Each number is 128 + 24 x the weight over its row's rms, rounded and kept within 0 to 255. Layers, rows and columns count from 0. The size above them is the row's rms in percent of the matrix's.

# layer 5 MLP up, 320x128, rms 0.0664, rows 111-145, columns 64-127
size [113 101 119  96 143 114 128  99 108 103  94  92  88 107 100 105 106 122  98  93  95 101  88 101  81 122 110  98  86  89 100 103  99 100 101]
[[158  70 111  88 155 142 151 115 160  90 112 141  74 142 147 129 143 127 150 118 158 109 158 153 162 114 127 105 129 150 144 159 178  99 189 115 123 105 131 159 164 120 142 135 134 126 131 104 126 129 113  88 116 114 139 163 112 166 157 127 132 127  89 104]
 [ 87 136 128 132 136 154 108 140 120 112 110 143 116 153 117 131 141 163 111 125  88 157 116 123  83 160 120 122 141 109  96 104 111 102 142 162 118 100  68 153  79 141 125 112 148  76 150 151 129 132 113 130  83 112 140 117 164 172 131  89 104 125 163 115]
 [129  63 134  96 102 130 107 120 166 108 102 111 130 132 121 104 122 131 123 107 153 131 139 121 118 140 131 169 164 117  77 117 136 118 108 154 110 159 117 124 127 155 156 142  94 138 147 119 181 170  94 100 116 133 102 111 152 156 172 147  95 110 157 135]
 [100 116 134 144 156  89  99 108  81 114 159  98 156 150 137 135 137 137 151  95 116  96 147 129  92  71 103 148 109 147 131 139 191 116 139 180 150 101 121 155 148  90 132 141 138 127 124 104 140 128 131 101 137 149 143 109 110 127 150  76 152 112 122 132]
 [120 124 114 132 121 123  98 148 112 137 106 158 140 145  94  96 107 130 123 118 141 176 138 121 121 126 112 137 103  81 130  88 136 142 108 133 150 155 160 140  87 116 103 158 137  64 110 126 156 118 106 144 142  95 154 150 102 104 101 113 108 115 111 114]
 [ 90 149 139 145  61 149 133 147 146 141  99  92 146 123  97 139 131 171 151 126 118 134 114 126 166 107 126 127 185 124 147  80 116 128 116 113 129  89  85 139 131 151 130 127 142  87 134 157 121 136 105 161 142  99 132 101 116  99 110 164 105  75 147 135]
 [117 111 128 116 110 155 159 102 117 148  75  94 130  97 147 108 116 112 166 142  86 140 123 126 112 114 141 113 148 134 101 156  90 102 131  97 133 150 168 140 124 110 129 111 155 151  89  95 138 121 135 134 113 121 130 111 133 155 103 148 122 145 110  91]
 [106 156 123 136 142 112  72 132 132 115 149 136 118 103 143 158  96 150 123 136 147  78 121 110 142 147 106 110 114 114 144 108 107 113 122 121 149 160 134 171 123 100 137 126 103 117 110 127  74 137 148 122 117  79 128 125 146 169  92 138  91 154 127 144]
 [115 149 151 169 174 156 147 148 149 124 130 134 110  91 107 121 143 106 112 118 161 121 177 107 126 162  87 118 140 116 137 107 132 193 127 153 120 137 144 126 129 163 106 103 153 139 161 166 129  94 112 110  91 139 140 137 110 151 132 140 111 166 168 143]
 [128 148 153 112 127 108 113 141 138  90 139 147 154 133 112 145 150 116 122  95 125  82 148 134 115 181 118 113  96 108 122 115 119 119 144 175  91 119 131 173 127 114  91 158 156  85 111 116 128 113 142 125 142 110  71  88 136 131 188 138 177 149 125 150]
 [121 124  95 111 163  97 164  98 111 147 124 133 130 168  95  81 133 121 113 132 119  93 109  98 109 149 156 169 133  80  89 131 134 142  97 111 161  85 162  90 106 126  82 122 155 155 150 140 114 143 127 145 110 126  77 112 131 135  87 121 143  99  92 129]
 [113 145 144 120 147  85  87 124 121 101  73 134 114 137 147  97  75  96 166 139 177 121 122 130 114  93 115 143 125 158 116 105 153 117 148 117 153 147 139  86 122 149  95 105 125 167 140 144 132 155 121  78 179 106  87 125 137 128 132 102 113 142 146 142]
 [139 127 142 106 167 105 144 119  95 161 108 127  97 125 143 141 145 115 133 174 138 115  83  99 120 118  74 138 137 113 173 130  68 139 158 104 139 153 114 101 109 182  80 120  95  64 153 120 109 153 130 132 127 138 162 123 129 142 145 172 130 111 135 167]
 [126 127 102 101 135 114 124 141 143 121 141 164  98 129 127 100 137 123 145  99  97 102  80 158 111 157 128 174 132 123 132 135 139 158 107 111 141 121 140 133 132  81 121 102 129 119 128 148  96 131 101 114  95 142 169 156  86  96 178  82 115 126 155 108]
 [151 103 122 133 105 163 123 148 155 111 147 140 150  99 144  93 127 106 127 182 133 134 110 139 169  88 152 110 126 116 124 133 172 122  89 123 150 124 148 144 133 123 154 142 115 169 139 107 114 105 121 131 130  90 123 109 139  90 138  75 114 139 109  89]
 [141 132 110 133 129 116 129  99 150  94  87 104 112 145 114 118 115 129 106 104 130  95  66 106 117 181 162 108 113 128  72 131 172 154 116 128 136 146 120 129 175 130 114 123 103  93 180 131 156 114 142  93 137 123 112 117 126 127 142 100 120 108 124 142]
 [147 163 116 142 109 145 149 121 120 117 186 113 137  91  98 124 142 142 154 155 116 120 127 138 127 122 154 151 123 152  91 171 137 123 124 163 111 107 135 100 133 170 121 116 134 159 123 125 121 116 135 115 144 132 126 133 147 105 135 135  91 134 198 132]
 [140 161 129 104 129 108  88 150 160 135 168 110 115 160 130 148 183 130 138 141 101 117 129 109 147 101 119 131 144 133 114 126 128 122 144 166 137  96  99 122 139 100 174 162 172 101 170 128 108 109 122 133 142 149  96 128 147 158 135 128 142 159 140 121]
 [135 121 125 152 104 128 139 112 161 111 137 126 176  98 129 126 111 145 119 144 134 133 126 121 132 168  81 117 145 135 128  84 106 129 133 158 110 136 116 108 112 145 113 118 164 158 131 155  70  98 125 161 166 154 145 170 134 154 135  89 105 164 136 123]
 [114 150 130 152 130 108 155 159 119 152 140 129 120 126 149 117 110 175 109 134 141 135 139 139 129 153 129 103  98 178 139 126 109 101 152 134 156 169  90 107 104 150  96  94 125 100 100 138 112 131  65  92 113  87 151 136  93 123 182 160 133 150 162 128]
 [ 77 132 120 132 140 109 166 136 158  99 149 137 120 107 102 101 133 136 141 181 131 153 111 129 120 106 119 140 115 149 140 129 150 138 128 134 129 124 172 141 167  79 147 119 158 116 138 117 159 118 174 131 181 106 169 150 166 121 137 135 127 100 137 133]
 [127 111 112 111 162 170 120 128 117 119 107 136 125 113 149  91 101 151  94 132 133 125 157 138 114 126 154 136 187  87 147  98 112 104 138 133  92 162  85 153  97 154 105 124 139 155 135 114 159 142 119 151 111 106  90 149 139 135 158 122 147 116 102 102]
 [113 159 168 143 122 121 146 108  82 126 155 133 176 106 112 150 130 140  80 117 153 143 135  97 122 155 159 112 108 141 152 165 147 144 129 154 122 143 134 206 147 122 132 122 138 130 153  91 130  97 145 133 124 150  86 128 133 152 103 136 126 134 115 103]
 [ 95 120 161 164 100 134 134 146 118 132 140 120 110 129  94 117  71 145 106 105 140 115 140 118 142 189 114 135 156 113 179 116 147  84  88  82  87 156 104 116 131 140 151 106 134 118  95 153  73 113 101  96 145 115 142 113 147  85  89 152 141 126 105 140]
 [114 122 113 136 110 146 129 120 162  97 141 134 119  88 116 114 138  98 145 120 148 103 138 106 138 128 126 100 100  81  92 127 107 165 154 144 121 140  59 137 138 142 150 114  98 135 148 104 121 126 122 126 127 147 168 159 149 123 118 154 167 153 162 131]
 [103 159 133 169 127 116 113 141 136 133 156 119 115 112 109 122 158  89 106 120 104 160 129 173 137 134 127 122 122 112 137 169 171 133 162 125 114 147 138 148 121 128 141 105 170  77 122 152 181 132  75 167  90  71 102 138 125 102 109 121 148  85 168 145]
 [129 146 133 190 128 132  82 129 143 143 172 123 130 105 180 160 108 124  99 125 117 173  82 138 143 129 174  85 178 113 116 117 110 118 149 111 115 115 133 120 168  95 148 156  97 110 166 110 166 133 108 149 117 136 109 116 142 140 158 111 155 151 146 132]
 [133 159 156 109 175 136 174 139 117 103 124 117  89 179 126 144 131 106 131 124 109 159 134 139 142  99 169 105 128  95  86 112 155 127 147 130  79 154  88 129 105 119 124 127  85 128 124 136 136 105 122 121 119 112 107 126 164 141 109 167 110 127 162 149]
 [118 135 117 147 143 154  85 115 142  62 102 160 133 143 114 123 149 151 131  99 104 103 160 117 140 137 123 137 106 163 131 146 107 118 114 106 128 137 111 129 133 153  84 127 148 110 129 114 153 151 156  76 134 138  82 122 157 146 137 150 140  82  96 117]
 [126 145 126  79 140 130 171 114 173 168 144 124 143 122 142 139 121 165 145  94 148 107 144 124 115 150 126 113 129 165 159 120  80 103 132 127 141 139 122 153  81 134 129 124 154 130 129  89 128 145 105 131 201  83 192 112 115 159  99 162 126 155 107 148]
 [ 96 140 109 108 125 159 131 123 125  99 100 138 179 117 149 131 130 100 102 153  89 200 132 101 130 106 131 140 112 106 140 110 135 140 133 101 117 127 131  89 142  87 137 187 132 116 103 105 184 105 136 132 151 151 104 141 109 119 167 126 133 139 101  79]
 [172 108 146 126 221 129  97 147 115 114  96  98 163 171 149 142 155 134 151 111 184 118 159 101 135 137 106 137 135 112 150 146  97 105 137 142 146 154 171 134 146  81 133 148 123 158 166 140 142 166 121 153 126 170 140 148  85 100 106 149 135 151 120 111]
 [153 147  81 105 166 123 129 133  91 161 130 146 120 143 130 137 115 147 148 132 175 115 153 131 114 162 125 134 166 115 180  87  77 120 138 124 169 117 113 120 146 123  83 102 109 102 155 144 166 137 150 126 146 118 163  90 113 132 158 144 133 106 129 113]
 [113 118  78 139 111  96 122 136 130 110 138 114 133 194  87  76  98 143  82 133 113 132 106 134 144 140 112  94 137 134 128 121 121  75 169 139 140 147 151 130 116 112 138 147  94 147 146 142 125 189 127 138 101 143 114 150  94 147 105  80 122 110 137  99]
 [114 161 123 123 148 132  88 146  88  99 126 116 123 167 111  92 153 117 138 151 124 133 108 123 136 119 151  86 140 134 120  99 151  63 123 142 121 133 134  89 113 169 121 116 199 136  68 136  90 117 105 129 121  94 128 151 156 154 126  75 141 113 134  72]]
# layer 5 MLP down (transposed), 320x128, rms 0.0555, rows 111-145, columns 64-127
size [102 102 105  99 128  99 111 103 104 105 103  96  93 103 102 102 112  99  99 104  90 102  92 109  96 120 101  94  89  86 103  99  99 109 101]
[[119 130 138 140 145 131 159 100 133 151 149 177 155  88 130 116 118 117 141 137 138 125 100  67 138 119 147 135 155 124 174 195  89 138 120 140 107 139  77 127 115  95 136 110 110  85  99 118  99 175 131 133 134 114 168 137 118 104 156 140 102 122 121 117]
 [144 127 123 123 125 106 127 146 125 122  67 122  79 172 145 173 139 149 130 126 143 125 139 105 115 141  80 107 115  94 138 148 207 131  85  82 134 127 156 122  97  85 146 118 149 143 176 144 157 146 171 108 100 122 107 151 142 144 119 119 131 172 124 149]
 [127 162 118 130 176 131 157 153 123 133 127 138 133 120 124 160  97 170 101 146 154 114 124 137 182 117 108 114 149 149 140 105 151  54 141  84 107 114 158 112 143 100 106  89 112  90  52 148 112  96 132 105 131 133 142 141 150 129 149  99 156 105 107 102]
 [ 97 178 146 115 129 179 175 149 114 129 153 138 104 114 112 119 151 112 142 122 117 113 102 138 160 126 152 128 169 118 147 119 138 118 115  93 128 158 123  76 132 130 122 165 133 155 160 116 111 105 113 148 123  92 145 103 128 177 147 144 129 140 134 115]
 [116 129 152 154 169 149 148 125 149 123 174 109 100 123 143 150 137 144 152 125 100 126  89 133 158 106 147 132 146 167 141 120 134 131 149 103 124 133 102 138 161 142 110 106 146 174 152 107 142 135 148 130 112 155 121 144 149 142 135 158 145 143 147 126]
 [102  99 102 107 196 134 131 130 111 129 112 155 110  94 134 125 106 133 101 116  78 131 157 142 116 120 132 101 132  92 134 161 145 131 151 106  83 126 153 125 106  97 130 160 141 146 118 118  81  69 171 113 149 134 107  87 110 113  78 143 128 116 163 128]
 [126 105 146 136 159 113 147 121 164 106 118 127 124 172 114 140 103 153 132  91 146  93 118 149 150 139 121 114 146 126  95 114 130 161 105 129  97  88 117 121 125 118  87 128 142 163 155 148 142 127 120 194 110 181 137 108 103  95 111 127 140 138 151 117]
 [189 152 141 127  79 123 155 140 137 157  85  92 152 114 135 164 132 116  88 128 149 113 103 100 131 173 144 178 165 109 107 108 118 155 147 143 152 117  95 115 159 127 134 141  87 122 137 118 124 118 143 145 106 107 127 106 137 128  93 159 127  94 121 121]
 [158 101 128  95 122 118 152  92 114 137 161 133 166 186 143 158  77 109 136 132 106 150 118 131 138 102 119 116 146 172 131 105 128 117 150 147 124 150 108  97 154 112 119 113 130 141 140 147 138 174 117 157 126 155  92 101 155 123 100 158 159 114 135 124]
 [164 133 148 172  79  81  92 132 145  85  91 121  99 125 126 143 192 143 145 134 140 147 178 132 173 117 128 126 120 116 121  95 148 136 150 150 133  78 153 129 121 106 126 117 140  98 126  97 129 144 146 116 133 115 146 170 129  74 164 139 130 135 143 164]
 [100 134 137 150 104 153  89 147 120 127 122 126  96 135  87 124 125  87 158 185 122 138  95 159 169 128 157 141 142 124 166 169 125 127 137 186 177 100  73 155 159 107 121 120 153 100 132 131 129 112 102 111 134  94 165 100 132 158 104 141 153 122 129 124]
 [120 112 126 118  98 109 148 107 135 137 158 117 107 147 160 124 160  79 131 123 101 125 112 165 119 149 103 137 107  91 138  93 120 134 106 103 122 167 151 164  86 180 143 116 129 103  89 108 150 124 161 124 143 124 164 138 127 122 166 133 104 140 135 126]
 [101 113  99  99 164  93  99  95 109 151 137 104 109 129 103 112 136 104 138 110 126 156  83 120 110 143 147 177 107 142 146 125 115 141 153 136 149 153 125 141  86 127 142 127  63 103  86 125 113 155 116 163  84 171 164 159  75 143 103 162 118  97 131 154]
 [109 120  99 112 136 116 120  95 137 107 138 126  77 137 117 127 126  88 123  84 136  97  95 159 104 143 167 138 160 110 144 180  98 129 175 118 121  96 121 117 139 111 184 124  83 127 139 129 105 150 162 140 124 122 176 122  99 128 142  97 162 150 126 141]
 [147 120 121 128 121 130  93 106 138 155 105 121 104  97 140 128 149 123 100 173 156 135  87 112 136 140 141 143 122 139 140 154 116 125 135 155 144 146 173 123 172 142 109 128 101 166 166  81 111 184  95 126 106 152 122 116 136 123  82 144 148 100 140 183]
 [136 118  92 101 153 124 122 110 149 142 166  70 155 135 101  95 142 177 159 125 120 108 171 107 153 157 151 113 109 108 101 141 141 118 144 107 128 147 136 116 107 136 135 150 106 142 104 139 168 113 114 137 116 140 126 139 120 153 106 157 141  88  94 156]
 [115 107 146 121 118 148 114 127 123 113 107  88 115 114 148 163 137 100 145  82  76 125 133 139 112 113 138 149 128  95  96 136 143 140 131 108 130 115 154 103 140 183 159 136 119 123 144  93 148 149 133 124 104 105 101 111 157  92 113 142 161 166 128  85]
 [101 141 136 107 169 122 132 138 145 130 154 123 130 113 136 102 170 109 104 146 132 157 120 122 126 131 141 150 143 117 154 119 122 119 150 125 112 119 115 132 110 109 191 124 102 118  74 134 115 118  80 125 173 140 102 110 160 157 105 140  96 133 168 130]
 [ 93 159 127 126 166 153 123 136 167 193 117 107 151  89 163 112 148 115 125 154  95 163 123 156 121 167 110 147 130 181  97 125 129 164  92 145 139 144  92 109 119 160 145  99 108 168 128 144 121 111  84 152 163 138 141 138 135 124 123  96 153 123 117 165]
 [132 126 164 123  78 117 119 154 168 160 152 113 123 100 110 103 118 110 106 118 104 116 139 123 107 122  96 137  98 111 125 128 111  80 142 120 131 100 114  96 146 157 158 173 139 154 111  90 147 126 124 100 127 139 118 124 149 101 181 116  89 101 159 117]
 [100 138 115 150 136  76 114  98 133  83 119 121 171 127 107 142 149 110 125 125 105 127 112 143 104 129 112  97 134  99  51 100 107 144 143 128 123 181 141 133 127 128  91 152 118  89 106  91 100 138 115 119 130 147 148 118 115  87 136 171 131 142 121 131]
 [101  87 175 104 124 138 119  96 106  98 147 119 144 123 156 175 111 151 149 129 121 130 135 105 107 135 160 134 135 120 118 139 144 147 129 132 121 127 109 114 132 136 147 159 152 117 131 105 116 100 158 115 157 124 172 119  97  98 127 108 157 116 138  91]
 [175 110 176  70 119 118 145 157 186 125 117 130 125 110 102 150 143 133 124 112 131 123 131 152 116 129 114 157  98 143 141 137 108  91 154  89 130 174 147 126 137 137 110 185 160 140 148 123 129 137 125 160 136 140 128 132 119 133 136 127 129 124 168 102]
 [116  97 119 139 116 139 127 143 108 116 136 111 157  99 110 138 114 122  83 102 155 117 136 116  75 150 138 151 175 122 126  73 108 142  64  91  69 116 122 159 148 146 157 126 139 138 120 149 123 103  97 147 138 109 132 142 169 117 122 177  89 145 115 181]
 [119 114 145 132  74 117 118 107 144 144 137 144 111  81 113 126 144 126 125 128 118 120 127 106 130 124 133 174 112 115 103 102 156 104 152 139  78 177 128 117  96 147 150 132 122 126 130 105 147 137  82 121  86 167 103  92 123 125 104 142 162 166 109 130]
 [ 98 127  88  86 133 160 151 131 141 159 128 148  95 134 128 107 179 104 107 152 147 137 136 151 127 128 107 122  61  73 145 118 123 135 170 106 115 123 156 154 133 105 158 149 159 106 107 122 116 150 130 117 104 117 162 103 139 136 125 152 141 112 144 160]
 [125 178 118 103  84 175 154 139 138 108 148 122 164 124 120 114 155 115 172 146 154 109 121 123 121 157 135  82 118 151 117 114  89 152  93 145 136  65 107 166 114 113 137 127 146 161 125 141 118 123 123 168 156 138 163 124 103 101 131 166 107 135 124 158]
 [117 128  95 138 110 130 146  91 145 111 137 151 141 117 143 143 140 116  92 152 125 140 123 145 181 157 126  89 167 122 157 109 198  97 156  84 165 172 132 109 149 175 134 108 139 124 156 116 120 116 104 100 125 106 138 125 174 144 169 147 119 144 112  96]
 [164 120 111 110 117 136 121 133 139 141 130 121 140 147  75 105 158 114 112 120 126 148 101 116 105 102 154 135 155 134 141 146 114 163 116 118 132 129  99 112 109 119 135  88  99 152 101  96 101 146 154 105 128 104  84 158 122 119 175 154 170 123 143  99]
 [140 151  71 129 172 140 135 139 136 126 126  97  99 111 122 120 144 130 105 119 144 112 106 117 147 123 161 135 139 113 147 152 149 125 124 129 148 135 134 131  72 112 137 103  98 147 109 133 146 170 120 120 145 110 138 120 181 132 103 162 150 110 157 140]
 [106 152 135 139 178 116 141  85 127 129 147  87 170 109 121 129 137 129 118 143 146 141 123 113 143  78 123  72  98 184 125 105 137 134 148 113 119 131 104 119  99 133 140 142 148 124 163 127 137 149 132 148 132 162 156 128 125 173 125 127 150  81 146 127]
 [109 146 130  76  94  85 142 116 116 125 177 168 140 137 147 197 121 115 114 128 157 121 101 160 150 125  49 137 188 115 103  85 147 147 125 120 152 143 156 115 150 111 127 163 110 136 114 125 146 136 114 119 102 152 114 132 103 124 119 134 139 104  98 145]
 [186  94  77 130  99 130  86 139 116 133 134 117 138 146 107 151 130 117 114 102 151 158 111  98 103 123 142 122 148 129 109 146 154 121 155 155 130 109 196 136 166  87  97 126  94 118 113 105 140 141 125  84 124 128 135 123 147 109 123 144 116 114 136  92]
 [125 157 136 104 135 107 122 144 154 129 134 118 146 151 112 165 121 123 102  79 122 156  84 137 123 130 118 143  92  96  98 156 146  93 114 122 149 192  83 136 143 135 190 163 106 161 111 133 123 194 151 123 130  96 117  90 144 150 149 110 122 161 117 146]
 [111 128  90 108 103 181 171 154 151 114 101 106  97 110 121 142 128 147 149 120 148 169 116 130 117 140 125 131 132 123 151 133  88 129 144 116 113 115 141 158  83 141  92 120  85 120 126 133 101 133 136 135 108 140 115 132 110  92  92 116 190 120  83 112]]
# layer 5 MLP gate, 320x128, rms 0.0685, rows 112-146, columns 64-127
size [100 107  95 132 112 119 100 103 104  91  89  95 106 108  93 119 116  91 100  94  96  89 105 105 122 105  90  85  81  97 102  95 103 100  92]
[[114 135 131 102 167 159  82 172 102 125 120 170 100 170 112 118 136 169 104 104  80 172 116 132 124 144 121 115 143 102 118 169 121 146 159 102 106 157  81  94 108 101 160 138 138 117 168 171 116 130 120 113 126 122 101 134 144 135 148 105 149 114 115 139]
 [ 97 159 118 128 105 141 134 110 123 113  57 128 122 138 141 140 117 115 139 198  62 164 183 142 140 142 134 129 131 124 131 163 137 110 116 135 137 112 130 146 101 104 152 137 123 143 104  89 122 148 145 116 138 133 132 129 152 111 143 146 120  93 172 108]
 [128 180  88 125 137 173 162 129  92 134  83 157 110 153 133 123 138  95 122 110 147 137 109 131 133 106 147 162 134 107  99 112 157 143  88 105 111 100 165  69 140 129 139 169 140 135 116 174 122 136 108 112 129 139 116  93 129 150 111 147 158 132 151  96]
 [106 147 130 158 113 151 130 100 140 136 164 102 108 152 155 151 161 148 180 160 120 135 114 140 130 126 130 153 110 163 141 141 155 103 122 137 153 143  92 141 165 158  89 117 135 168 124 104 107 139 149 127 106 148 106 133 167 138 127 157 150 139 133 117]
 [142 110 133 143 148 138 127 142 133 140  98 146 118 130 119 105 127 110 170 133 125  98 152 128 134  96 179 114 141  93 132 109 121 122 126 159  83 111 129  93  72 101 149 146 123 113 138 104  98 136  93 116  92 101 102 127 140 125 152 146  98 133 178 157]
 [156  88 147 145 133 172 154 100 144 118 105 125 146 130 134 107 130 118 147 166 138 145 113 150 123 103 161 144 145 120 152 131 107  87 115  86 147 173 137 116 136 133  86 133 156 173 183 133 159 102 165 121 125 135 103 127 125 124 143 143 124 125  49 147]
 [142  98 134 148 139 137 102 158 102 118  85 138 150 100 129 167 121  96 124 163 122  83 118 115 148 142 131 116 125  95 157 108  66 134 117 168 110 135  86 148 119 108 134 124 153 101 116 124 144 177 122 111  98 109 104 148 120 131 116 108 152 112 137 146]
 [116 183 129 104  91 146  77  89 150 100 154 106 125 133  88 137 113 139 139 161 125  77 115 140 131 112 136  93 135 115 103 129 132  78 124 114 140 128  84 111 160  97 127 126 109 146 117 126 168 143 133 146 134 135 113  78 130 197 147 118 132 127 115 132]
 [126 157 149 134 131 129  94 139 119 125 120 127 132  94 129 134 153 148 126 124  96 144 139 132 144 147 112 132 100  83  70 114 139 143 172 118 100 119 143 158 141 114 110 163 135  99 138 112 151 149 132 109 156  95  97 117 157 121 188 111 163 161 161 164]
 [147 125 148 133 151  45 193 115 117 124 169 132 121 134 110 141 142 124 153 126  99  98 128 124 105 187 118 150 132 141 101 130 133 117 121 140 141 128 157 128 136  99 131 101 155 121 158 145  85 136 150 137  97 137 102 124 175 158  91 162 114 127 128 138]
 [153 132 141 114 162  78 126  87  97 110 112 121 130 149 138 112 123 110 112 146 129 120 162 107 112  89 107 135 116 172 141 121 144 103 164 117 162  89 114  64 133 148  72  94 136 170 140 134 132 135 140  93 146 117 112  81 156 166  91 112 111 137 102 146]
 [130 122 163 112 132 133 124 157 126 149  96 112 142 139 140 150 155 131 137 175 153 117  97  91 136 110  90 112 140  86 154 130  30  92 101 139  97 165 126  94 160 176  81 126 149  64 171 126 142 129 143 104 165 144 150 126 157 139 154 131 139 124 137 120]
 [136 135  95 112 111 129 107 118 131  88 122 132 128 121 170  78  98 130 101 121 121 106 103 110 141 159 159 141 107 120 138 129 106 184  79 144 116 113 162  83 141 115 103 131 152 139  96 185  92  97  96 123 138  88 104 155 112 105 148  95 133 108 113 104]
 [124 118  87  90 108 131 121 159  97 108 112 104 104  99 146 135 128 104 168 173  88 133 132  68 150 106 162 127 114  90 143 156 124 129 102  93 124 122 111  79 165 122 153 105 108 117 149 133  90 124 109 145 135 133 118 136 136 146  94 103 135 100 133 111]
 [149  66 123 167 137 122 147 106 141 150 102  98 123  99 122 135 129 106 101 166 134 139 160 137  96 162 113 129  95 130  57 165 171 157 110 136 159 147 136 152 120 124 113 108 122 152 128 162 129 146 121 106 109 156 103 151 110 135 139 137 112 104 114 115]
 [130  95 114 152 125 133  90  81 137 115 177 137 151 146  90 181 150 112 131 121 140  90 159  85  98 120 169 104 144 149 101 151 113  95 126 175 109 162 123 102 142 149 125 112 147 171 117 152 121 152 131 131 134 146 108 134  86 115 138 102 152 103 159  88]
 [156  97 141 135 147 117 159 150 136 118  99  94 131 116 160  99 164 169 102 129 120 157 112 128 116 124 164 126 121 107 138 138 120 167 110 153  99 147 152 132 149  83 113 133 139 124 193 142 136 133 156 153 130 110 130  86 111  89 165 144 141  92  96 133]
 [111 148 113  70 149 117 127 121 145 159 116 131 155 111 119 151 142 165 152 142 100 138 125 141  79 125  91 116  61 121 124 130 128 100 119 128 119  83  86 148  82 164 124 127 133 134  71 144 137 133 160 115  92 110 115  90 139  97 132 115 135  90  96 128]
 [157 113 143 123 124 118 128  86 105 139 123 122 116  91 115 122 125  80 131 143 162 125  99  98 117  99 126 138 167 135 120 102 137 163 150 131  91 103 139 124 145 111 141 147 174 158 127 150 157  93 159 127 148 131 105 141 164 147 112 107  97 110  76  78]
 [172 123 173 127 156  95 168 147 116  93 133 111 101 119 107  94 131 120 119 107 133 111 122 149 143  97 105 130 114 155 140 141 121 123 189 136 114  93 146 147 138  97 122 149  97  98 130  90 121 124 141 133 173  97 127 111 139 124  94 158 128 136 109 161]
 [123  92 123 135 106  81  85 139 158  96 126 125 164 140 153 154 136 172 119  90 129 140 138 174 166 120 127 167  93 130 128  96  91 112  99 124 142 125 162 121 146 106 108 105 127 134 133 145 163 103 143 106 138 122 187 139 143 168 116 124 135 100 189 142]
 [132 129 112 124 137 129 110 162 157 112 129 135  98 152 145 117 129 120 167 128 126  86 132 132 143 106  84 144 113 135 115 107 150 128 167 114 126 114 123  82 128 118 126 146 126 112 115 185 103 160 116 128 160 151 186 108 114  96 149 122 150 159 165 160]
 [130 145 169 103 108 123  98 116 147 106 141 141 131 128 151 145 139 154  97 160  75 148  96 117 124 142  88 106 104 138 142 129 118 152 124 143 164 176 168 109 170 107  75 132 130  95 127 133 147 122 137 115 121 123 128 160 124 134 116 101 155  67 108  92]
 [111 161 141 145  91 124 116 113 132  90  81 116 126 144 112 142 118 125 126 107  90 128 115 108  97 143 133  96 103 128 120 122  77 181  91 116 172 138 126 130 150 107 134 157 143 111 157 143 130 116 127 134 162 103 138 153 123 107 136 159 124 104 148 144]
 [102 140 134 115 154 105 130 133 155 131  83 138 133 163 130 112 133 162 160 126 149 136 147  91 117 108 120 102 135  77 152  89 101 129 155 127 120 129 111 140  82 120 176 140 114 106 162 123 128 126 115 143 138 148 131 129 162 118 158 124 150 106 178 111]
 [108 115 127 121 149 109 133 159 152 107 161 104  99 127  76 196  93 100 114 175 152 171 135 124  79 133 113  93 147 115 101 138 105  88 136 114 123 121 117 149 123 144 184 122  96  72 143 138 134 154  94  95 101 147 117 100 135 165 156 119 116 142 146 116]
 [139 117 120 142 161 136 159 130 129 130 121 111  81 159 138 152  83 154  65 120 142 143 129 136 139 143 130 108 174 101  98  84 134 121 135 166 158 134 127 139 172 128 138  92 174 125 126 126 120  96 130 110  92  96 108 138 134 109 129 134 160 127 148 132]
 [140 128 115  92 124 110 152 128  91 158 156  86 102 106 159 137 151 101 151 109 149 127 129 115 140 129 135 109 143 174 137 139 122 174 133 118 114 181  86 101 134 134 120  87 121 132 107 147  90 118  91 123 110 102 160 126 151 107 134 121 129 114 163 110]
 [112 124 133 130 134 126 154 120 180 196 138 100 151 133 142 126 138 160 137  99 178  91 154 134 129 163 114 125 130 159 120  90 108 122 160 111 149 149 112 161 118 124 124 139 167 125 150  88 134 130 116 153 169 107 145 111 126 119 140 112 122 144 109 143]
 [126 112 149 128 108 112 131 136 151 116 106 113 197 103 120 100 180 127 117  90 159 148 147 133 187 102 113 135 175 145 114  74 135 130 160 110  99 129 105  84 173 160 144 173 161 129 112 136 174 147  77 136 105 128  71 167 125 100 136 117 152 124 131 115]
 [158 130 122 131 190  92 122 132 123  93 126  88 151 169 151 146 148 132 146  99 151 130 152 118 148 135 119 117 175 143 162 117 133 119 126 136 164 127 185 156 142  86 128 124 140 106 116 147 152 143 126 173 123 134 131 143 115 160  84 141 127 158 140 106]
 [ 49 158 144 105 123 143 123 148 143  99 134 147 173 139 112 161 131 155 120 111 134 135 151 127 108 122 103  59 161 118 150 100 159 135 109 161 169 131  74 149 143  86 113 173 119 127 123  92 118 170 136 120  91 134 126 108 110 147 165 123 122 110  97 113]
 [ 59 143 105 132 117 165 172 115 127 138 118 155 120 171 157 149 121 126 126 162 124 155 111 122  95 111 147 146 184 107 128 139 163  87 108 119 103 101 121 138 106 130  85 114 147 130 113 125 128  79 156 111 134 120 161 123 141 119 143 136 139 158 116 127]
 [126 169  92 154 128 142  73 121 129 119 135 107 141  89 130 108 166 138 147 112 132 108 111 110 119  99 161 101 130 109 119 110 119  82 137 170 115 117 122 118 145 153 142 128 174 107 130 120  85 147 103 135 132 136 160 116 124 186 111 108 146 124 161 109]
 [ 96 130  83 109 187  97 126 136 133 124  62 150 126 155 101 126 123 125 102 139  92 148 110 100 139 132 118 109 144 142  96  79  98  84 112 158 167  94 120 145 169 114 151 129 116 130 137 172 142 115 150 144 126 104 157 135 139 134 165 114 113 120 139 110]]